python train.py --num_hidden_layers=8 --hidden_size=256 --num_attention_heads=4 --num_key_value_heads=4 --head_dim=64 --intermediate_size=704 --vocab_size=976 --hidden_act="swiglu" --norm="rmsnorm" --norm_place="pre" --norm_eps=1e-05 --positions="rope" --rope_theta=500000.0 --rope_fraction=1.0 --qk_norm=true --attn_scale=0.125 --bias="none" --tie_word_embeddings=false --parallel_block=false --init="normal" --init_std_qkv=0.0256 --init_std_o=0.0 --init_std_up=0.0256 --init_std_down=0.0 --optimizer="soap_variant" --learning_rate=0.00617 --beta1=0.95 --beta2=0.95 --weight_decay=0.0 --lr_head=0.0105 --max_grad_norm=1.0 --warmup_steps=43 --schedule="wsd" --decay_fraction=1.0 --decay_shape="linear" --final_lr_fraction=0.1 --batch_tokens=131072 --max_seq_len=1024 --doc_mask=false --z_loss=0.0001 --train_tokens=330000000 --max_steps=2518 --dataset="wikipedia_en"
Each number is 200 + 20 x the weight over its row's rms, rounded and kept within 0 to 999. Layers, rows and columns count from 0. The size before them is the row's rms in percent of the matrix's.

# layer 5 MLP down, 256x704, rms 0.163, rows 0-50, columns 640-703
104,173,196,181,211,210,213,183,224,181,188,219,189,194,195,189,218,217,222,215,195,183,207,204,211,211,205,187,166,220,226,236,164,211,224,206,191,189,197,172,207,195,189,189,184,219,227,182,186,188,203,203,216,206,202,227,197,213,224,188,202,198,196,222,189
097,203,185,225,236,202,198,205,195,183,206,199,219,185,220,185,211,180,198,206,231,199,217,176,168,183,195,218,222,209,195,158,221,246,202,189,178,172,211,229,198,195,192,209,191,204,185,222,189,214,196,231,189,207,220,212,190,163,181,217,247,210,204,174,230
104,230,199,197,169,167,212,202,169,197,182,210,200,189,176,226,200,156,211,190,189,203,222,186,222,221,176,212,175,189,118,191,212,184,236,220,218,189,192,188,152,196,217,170,215,229,229,202,205,206,208,198,222,193,170,203,218,192,196,187,219,209,207,180,220
099,220,235,162,182,202,243,224,218,191,174,203,159,196,222,219,244,179,143,230,204,191,225,197,194,210,192,173,214,195,205,202,186,181,222,169,209,188,188,167,197,213,218,222,209,176,192,217,163,216,209,233,173,217,214,204,192,220,222,228,197,202,198,214,195
100,227,184,238,162,197,254,193,180,187,206,204,179,196,169,201,204,189,209,215,216,222,169,217,183,215,173,188,213,218,223,172,178,193,188,201,210,204,220,212,205,209,220,224,150,237,212,180,228,175,191,185,218,200,211,162,169,213,213,216,207,188,213,210,211
102,175,209,195,187,200,200,214,183,194,195,192,189,215,204,171,221,197,214,198,218,196,178,223,196,189,216,228,184,222,195,186,203,197,184,243,189,173,164,200,195,208,206,212,199,195,216,207,210,180,205,187,215,224,225,190,184,209,227,186,216,217,200,238,204
098,188,178,217,197,212,195,175,208,204,252,192,198,197,178,221,188,204,188,194,202,181,212,174,191,179,221,213,212,194,177,203,184,180,148,200,195,187,212,216,199,208,235,185,204,195,212,213,228,194,187,202,134,184,195,199,238,202,184,215,221,193,191,211,218
100,164,191,214,213,233,214,182,246,166,214,226,208,197,163,180,180,211,202,205,175,226,173,203,195,215,190,170,218,162,223,213,189,190,164,212,201,208,233,199,196,198,201,195,174,214,205,187,201,233,206,193,166,165,188,219,193,213,224,207,205,183,235,201,183
102,196,189,214,191,191,237,178,230,156,151,195,161,179,197,193,216,188,182,197,208,207,217,210,203,211,219,189,235,209,230,197,210,200,213,177,177,181,166,201,190,217,203,214,202,209,216,218,250,232,208,215,197,201,175,166,251,212,205,203,227,179,186,157,170
104,153,177,233,220,234,211,213,221,211,174,223,194,193,188,176,211,151,219,222,211,223,167,185,211,221,208,242,179,189,183,185,181,189,199,195,216,218,195,196,224,194,212,188,222,191,227,226,239,200,205,218,177,178,181,206,208,193,165,216,172,203,203,216,216
097,223,206,188,170,240,215,209,200,213,166,241,214,173,189,201,208,228,165,204,206,199,194,202,195,185,220,209,196,186,230,180,199,206,209,202,209,214,208,205,181,199,210,226,203,162,195,199,204,203,216,207,223,194,191,223,227,234,185,161,208,177,207,203,230
100,196,168,220,214,191,176,222,208,223,202,176,176,189,214,220,208,229,163,176,198,191,195,188,194,170,220,212,223,204,185,191,206,218,186,204,213,179,178,249,221,218,177,167,177,236,192,204,184,197,177,214,207,182,203,170,200,191,198,224,217,220,221,220,225
091,204,200,208,201,187,225,222,191,194,205,200,188,199,186,184,207,231,189,198,200,160,225,207,193,184,210,210,176,212,202,159,228,186,191,224,203,221,184,202,205,182,172,199,199,185,174,186,236,197,182,195,190,194,230,182,223,205,227,204,180,187,220,210,189
095,203,167,204,182,187,223,194,188,186,185,205,215,178,191,212,206,190,195,177,187,201,178,194,188,217,210,224,173,185,196,205,202,195,204,252,220,236,221,191,175,201,199,193,169,189,175,223,202,183,218,197,155,175,201,226,185,176,216,229,213,187,212,237,178
097,179,208,206,186,209,191,197,208,208,214,172,191,216,161,201,220,195,186,191,214,171,204,181,195,200,196,213,168,224,213,155,183,157,164,205,183,211,215,192,192,222,203,175,232,190,216,209,197,219,186,205,188,213,191,168,205,223,226,190,225,189,189,230,174
103,241,192,244,193,194,197,214,185,207,201,160,203,192,191,190,187,198,229,214,233,195,178,186,206,188,239,192,192,228,228,190,196,201,185,218,194,193,204,216,214,193,180,215,209,211,204,227,172,170,245,202,228,231,199,175,172,225,207,189,187,251,217,184,229
108,222,174,219,197,183,185,190,159,210,175,213,197,242,192,198,192,195,205,209,198,152,252,222,219,188,213,184,202,160,242,211,219,156,215,205,170,202,226,224,235,231,187,204,227,211,239,244,228,223,229,162,198,171,205,199,188,214,244,170,195,216,246,213,178
106,220,191,227,196,179,208,235,224,219,237,208,170,207,160,182,174,204,218,184,193,194,206,182,218,191,195,200,193,180,176,197,182,188,172,223,195,204,239,217,226,187,182,192,188,227,196,190,184,180,188,223,193,204,174,202,206,232,221,148,176,196,206,215,191
097,165,198,184,210,183,230,201,177,196,191,177,234,194,204,188,216,154,149,172,196,189,189,176,177,168,205,181,184,217,191,189,219,213,209,173,207,203,214,208,185,176,189,200,187,209,145,172,200,209,220,184,224,192,173,183,172,229,220,224,235,205,219,180,202
100,196,219,181,195,190,217,168,182,176,216,213,173,182,204,138,182,206,206,193,218,209,169,164,208,187,201,209,217,197,214,198,174,224,220,206,189,170,223,206,188,187,191,180,181,167,141,203,187,188,216,194,197,175,198,166,198,200,193,243,164,183,215,202,199
096,208,211,163,215,227,205,194,195,222,175,193,194,217,233,209,208,157,210,174,226,175,207,201,185,188,214,193,223,210,206,171,149,217,203,216,211,184,217,173,233,204,169,179,170,201,157,221,185,182,219,177,213,209,214,177,203,211,224,166,197,218,231,217,191
101,185,185,222,249,232,191,207,238,201,215,205,165,178,239,201,181,236,169,167,223,204,210,207,218,184,227,213,201,210,206,180,208,199,235,229,218,196,221,192,211,190,218,206,241,189,180,167,226,191,209,223,166,179,205,195,205,179,183,198,196,177,203,161,182
095,189,195,182,220,191,247,198,207,188,208,198,174,209,201,238,195,191,186,225,185,204,223,209,194,216,200,214,196,198,203,188,187,201,198,218,142,224,201,181,229,183,192,181,201,227,230,192,205,183,213,180,169,233,198,217,184,194,174,203,216,184,195,193,185
106,239,183,210,193,192,214,204,234,161,193,221,210,159,188,232,173,207,198,206,206,196,207,192,202,198,194,181,179,192,207,185,201,212,205,204,141,187,215,183,196,189,221,189,231,186,184,208,211,230,174,205,217,235,211,225,177,174,195,180,210,211,169,210,198
100,218,186,224,201,170,197,196,197,217,209,220,207,187,219,173,184,162,188,216,218,182,221,204,213,183,224,213,217,206,237,197,190,232,208,175,166,202,181,199,160,209,189,197,209,209,195,206,204,192,187,171,221,187,204,219,183,166,196,170,218,214,209,213,195
097,218,214,174,157,197,153,206,260,201,252,177,223,190,217,195,166,201,206,216,185,208,210,208,213,191,196,194,187,193,214,194,223,223,185,172,208,191,196,207,198,242,159,242,184,161,191,197,202,226,203,187,183,210,200,198,235,200,186,208,200,218,182,189,180
100,184,190,184,207,197,215,198,169,187,217,205,175,189,200,223,223,217,227,178,171,219,149,199,173,209,201,195,209,161,219,174,186,243,219,187,224,183,208,214,180,190,180,212,190,168,227,168,215,256,194,190,173,175,185,221,199,172,183,186,184,218,212,197,197
100,172,199,208,189,236,186,212,188,208,223,187,192,189,190,173,209,185,182,207,203,211,207,180,162,210,157,166,200,211,210,154,213,189,191,192,204,212,200,203,235,191,192,177,228,204,216,175,237,223,215,204,210,189,212,154,204,201,204,177,196,189,231,178,235
112,184,199,230,171,217,189,221,223,182,177,220,178,197,195,199,222,178,240,181,211,190,185,195,218,206,197,196,222,180,245,178,201,238,212,198,163,196,209,185,203,192,176,207,182,208,184,181,188,210,186,191,210,179,203,205,171,194,198,194,219,148,202,204,222
100,167,231,189,215,210,214,189,181,227,194,214,183,204,200,202,178,222,186,199,193,223,160,235,155,224,247,211,184,217,177,229,192,165,198,185,203,187,232,213,195,208,197,217,173,203,201,194,225,187,173,175,177,208,202,229,214,213,219,224,193,198,199,247,237
154,193,213,180,177,177,201,192,211,213,188,238,165,214,180,231,170,191,243,191,217,216,211,188,196,174,189,180,174,209,192,195,198,218,234,217,221,209,211,205,184,200,180,174,182,222,199,172,193,205,204,206,212,216,203,186,207,206,186,202,206,150,191,187,210
100,203,207,196,223,191,206,226,214,206,186,181,241,195,222,213,197,204,186,233,206,214,204,230,183,186,223,202,186,225,214,201,180,193,189,232,194,194,230,199,169,229,225,237,198,196,201,182,210,199,204,222,212,227,216,214,189,230,230,237,204,230,220,178,180
098,166,212,219,222,202,234,174,186,217,215,221,174,192,168,190,188,178,230,153,224,209,188,187,219,168,187,175,191,205,185,211,201,205,194,225,166,203,237,191,220,180,204,182,194,186,158,155,220,172,186,219,177,218,219,212,196,207,212,193,218,211,197,197,181
104,192,216,202,190,159,222,223,208,190,189,184,195,219,182,216,204,192,183,195,225,217,182,194,199,170,220,196,186,208,218,206,207,199,216,210,214,209,205,191,195,209,206,194,206,171,232,225,216,186,180,191,201,176,206,155,194,196,183,195,242,184,210,185,213
097,201,183,221,220,208,243,159,203,200,189,199,263,200,183,199,200,196,216,199,196,208,154,229,215,164,249,239,201,213,211,193,209,235,186,185,190,192,165,194,179,190,205,171,214,191,200,211,197,199,192,161,228,194,195,214,185,150,204,214,198,225,204,216,269
106,161,206,193,192,215,201,178,209,213,189,186,181,208,192,207,252,211,205,164,196,178,218,184,221,162,182,207,211,253,222,212,189,194,185,195,176,225,205,182,213,197,204,176,182,179,266,190,192,210,208,226,175,186,193,196,218,204,270,187,186,228,183,202,185
099,210,212,202,192,186,179,199,196,177,189,198,182,211,191,173,197,222,248,219,204,179,190,200,195,228,201,201,185,223,211,177,205,210,223,203,168,189,224,219,217,200,200,190,217,217,189,215,185,201,196,223,188,240,189,202,179,191,184,195,202,205,183,168,221
096,186,206,218,222,187,202,250,192,208,179,215,222,207,196,173,184,215,186,181,186,199,199,224,209,166,170,174,185,190,195,172,203,193,207,159,222,193,213,193,196,173,231,228,200,205,196,182,192,229,178,199,227,242,200,188,224,219,223,183,225,234,205,197,216
102,200,218,203,194,188,189,188,188,209,214,211,202,187,212,223,186,216,214,194,195,185,177,213,181,180,169,188,219,215,200,155,209,183,202,205,175,240,198,176,156,192,188,166,195,217,193,172,195,222,178,194,205,189,197,189,193,206,207,203,200,221,203,179,182
100,176,210,217,195,197,177,183,180,187,176,241,228,242,193,241,199,187,226,218,188,179,210,206,208,204,200,208,214,195,185,213,190,198,180,174,229,182,186,208,206,197,227,238,208,214,191,206,210,218,198,203,227,217,195,189,187,179,207,229,183,190,207,201,206
101,268,180,203,205,158,194,193,197,211,211,211,224,193,214,225,186,214,205,193,224,238,211,227,233,183,187,186,179,215,181,207,212,197,211,193,196,211,200,233,156,208,201,163,211,194,187,194,173,198,210,196,190,205,222,197,181,185,199,198,225,189,159,230,188
097,204,173,163,198,218,216,188,206,191,190,198,225,201,200,185,224,199,173,205,237,194,224,196,206,246,185,215,184,220,210,209,205,207,188,187,186,189,180,239,173,203,205,203,204,209,233,234,211,214,209,171,176,165,211,191,182,211,195,190,189,205,216,203,248
097,199,197,218,167,190,191,190,224,226,175,193,225,209,190,194,212,218,190,208,157,199,191,185,189,210,218,188,207,203,213,209,218,229,176,209,210,194,201,202,171,156,216,179,220,211,196,202,180,202,182,178,181,234,194,214,178,186,191,215,180,249,216,212,247
097,194,204,181,170,202,221,212,166,230,217,216,208,193,200,199,219,172,206,207,212,222,203,193,187,224,190,206,218,213,250,188,190,217,167,201,204,174,196,200,194,209,204,217,197,210,238,188,198,197,223,189,188,194,201,180,182,200,180,192,215,231,210,236,236
096,188,215,221,186,189,181,172,169,199,206,182,215,181,213,192,200,209,210,223,215,208,215,168,182,179,217,199,227,218,209,190,199,221,215,190,196,234,205,222,156,186,235,166,201,255,196,193,187,174,178,195,196,195,193,224,196,205,192,213,172,192,223,209,196
099,205,196,177,204,183,170,243,209,212,234,186,171,185,198,184,214,208,231,194,183,189,186,177,183,189,197,207,190,220,188,199,171,183,217,214,233,192,208,184,211,189,215,215,214,220,221,192,222,181,171,184,205,174,180,197,223,184,207,163,193,202,186,173,156
103,192,233,213,171,173,213,208,241,209,202,197,206,221,205,184,187,195,211,191,226,203,192,191,245,224,201,259,234,214,222,205,200,184,182,208,210,209,172,206,232,240,212,135,233,158,218,229,219,218,187,211,208,184,227,176,221,189,200,192,181,191,199,203,190
099,196,202,227,175,169,199,187,210,173,185,193,200,193,222,195,207,217,190,206,225,168,181,224,222,226,196,194,226,224,188,203,239,193,200,239,206,178,207,188,182,198,154,223,216,223,205,268,206,179,177,199,186,220,197,226,194,209,194,218,193,228,213,186,187
100,200,190,233,220,208,210,200,227,216,177,125,197,190,210,202,223,197,181,198,217,178,191,202,209,190,189,217,200,250,225,184,209,239,186,228,192,215,195,196,210,214,177,188,195,204,175,175,205,161,207,188,229,235,193,204,167,177,232,200,191,191,172,195,200
103,239,185,206,241,247,219,205,227,187,189,174,220,218,220,219,213,217,206,214,238,174,213,207,203,196,230,183,190,189,226,194,203,194,228,226,209,200,203,190,192,226,230,170,188,197,167,173,172,200,206,220,175,231,188,207,191,174,213,205,201,195,185,185,198
098,208,167,167,185,217,231,214,206,207,198,196,174,205,215,164,189,188,209,199,205,221,183,200,234,197,195,181,186,217,232,202,217,183,228,207,149,206,229,216,195,214,191,195,197,130,203,224,192,198,197,213,185,195,238,205,206,193,218,176,179,203,191,197,220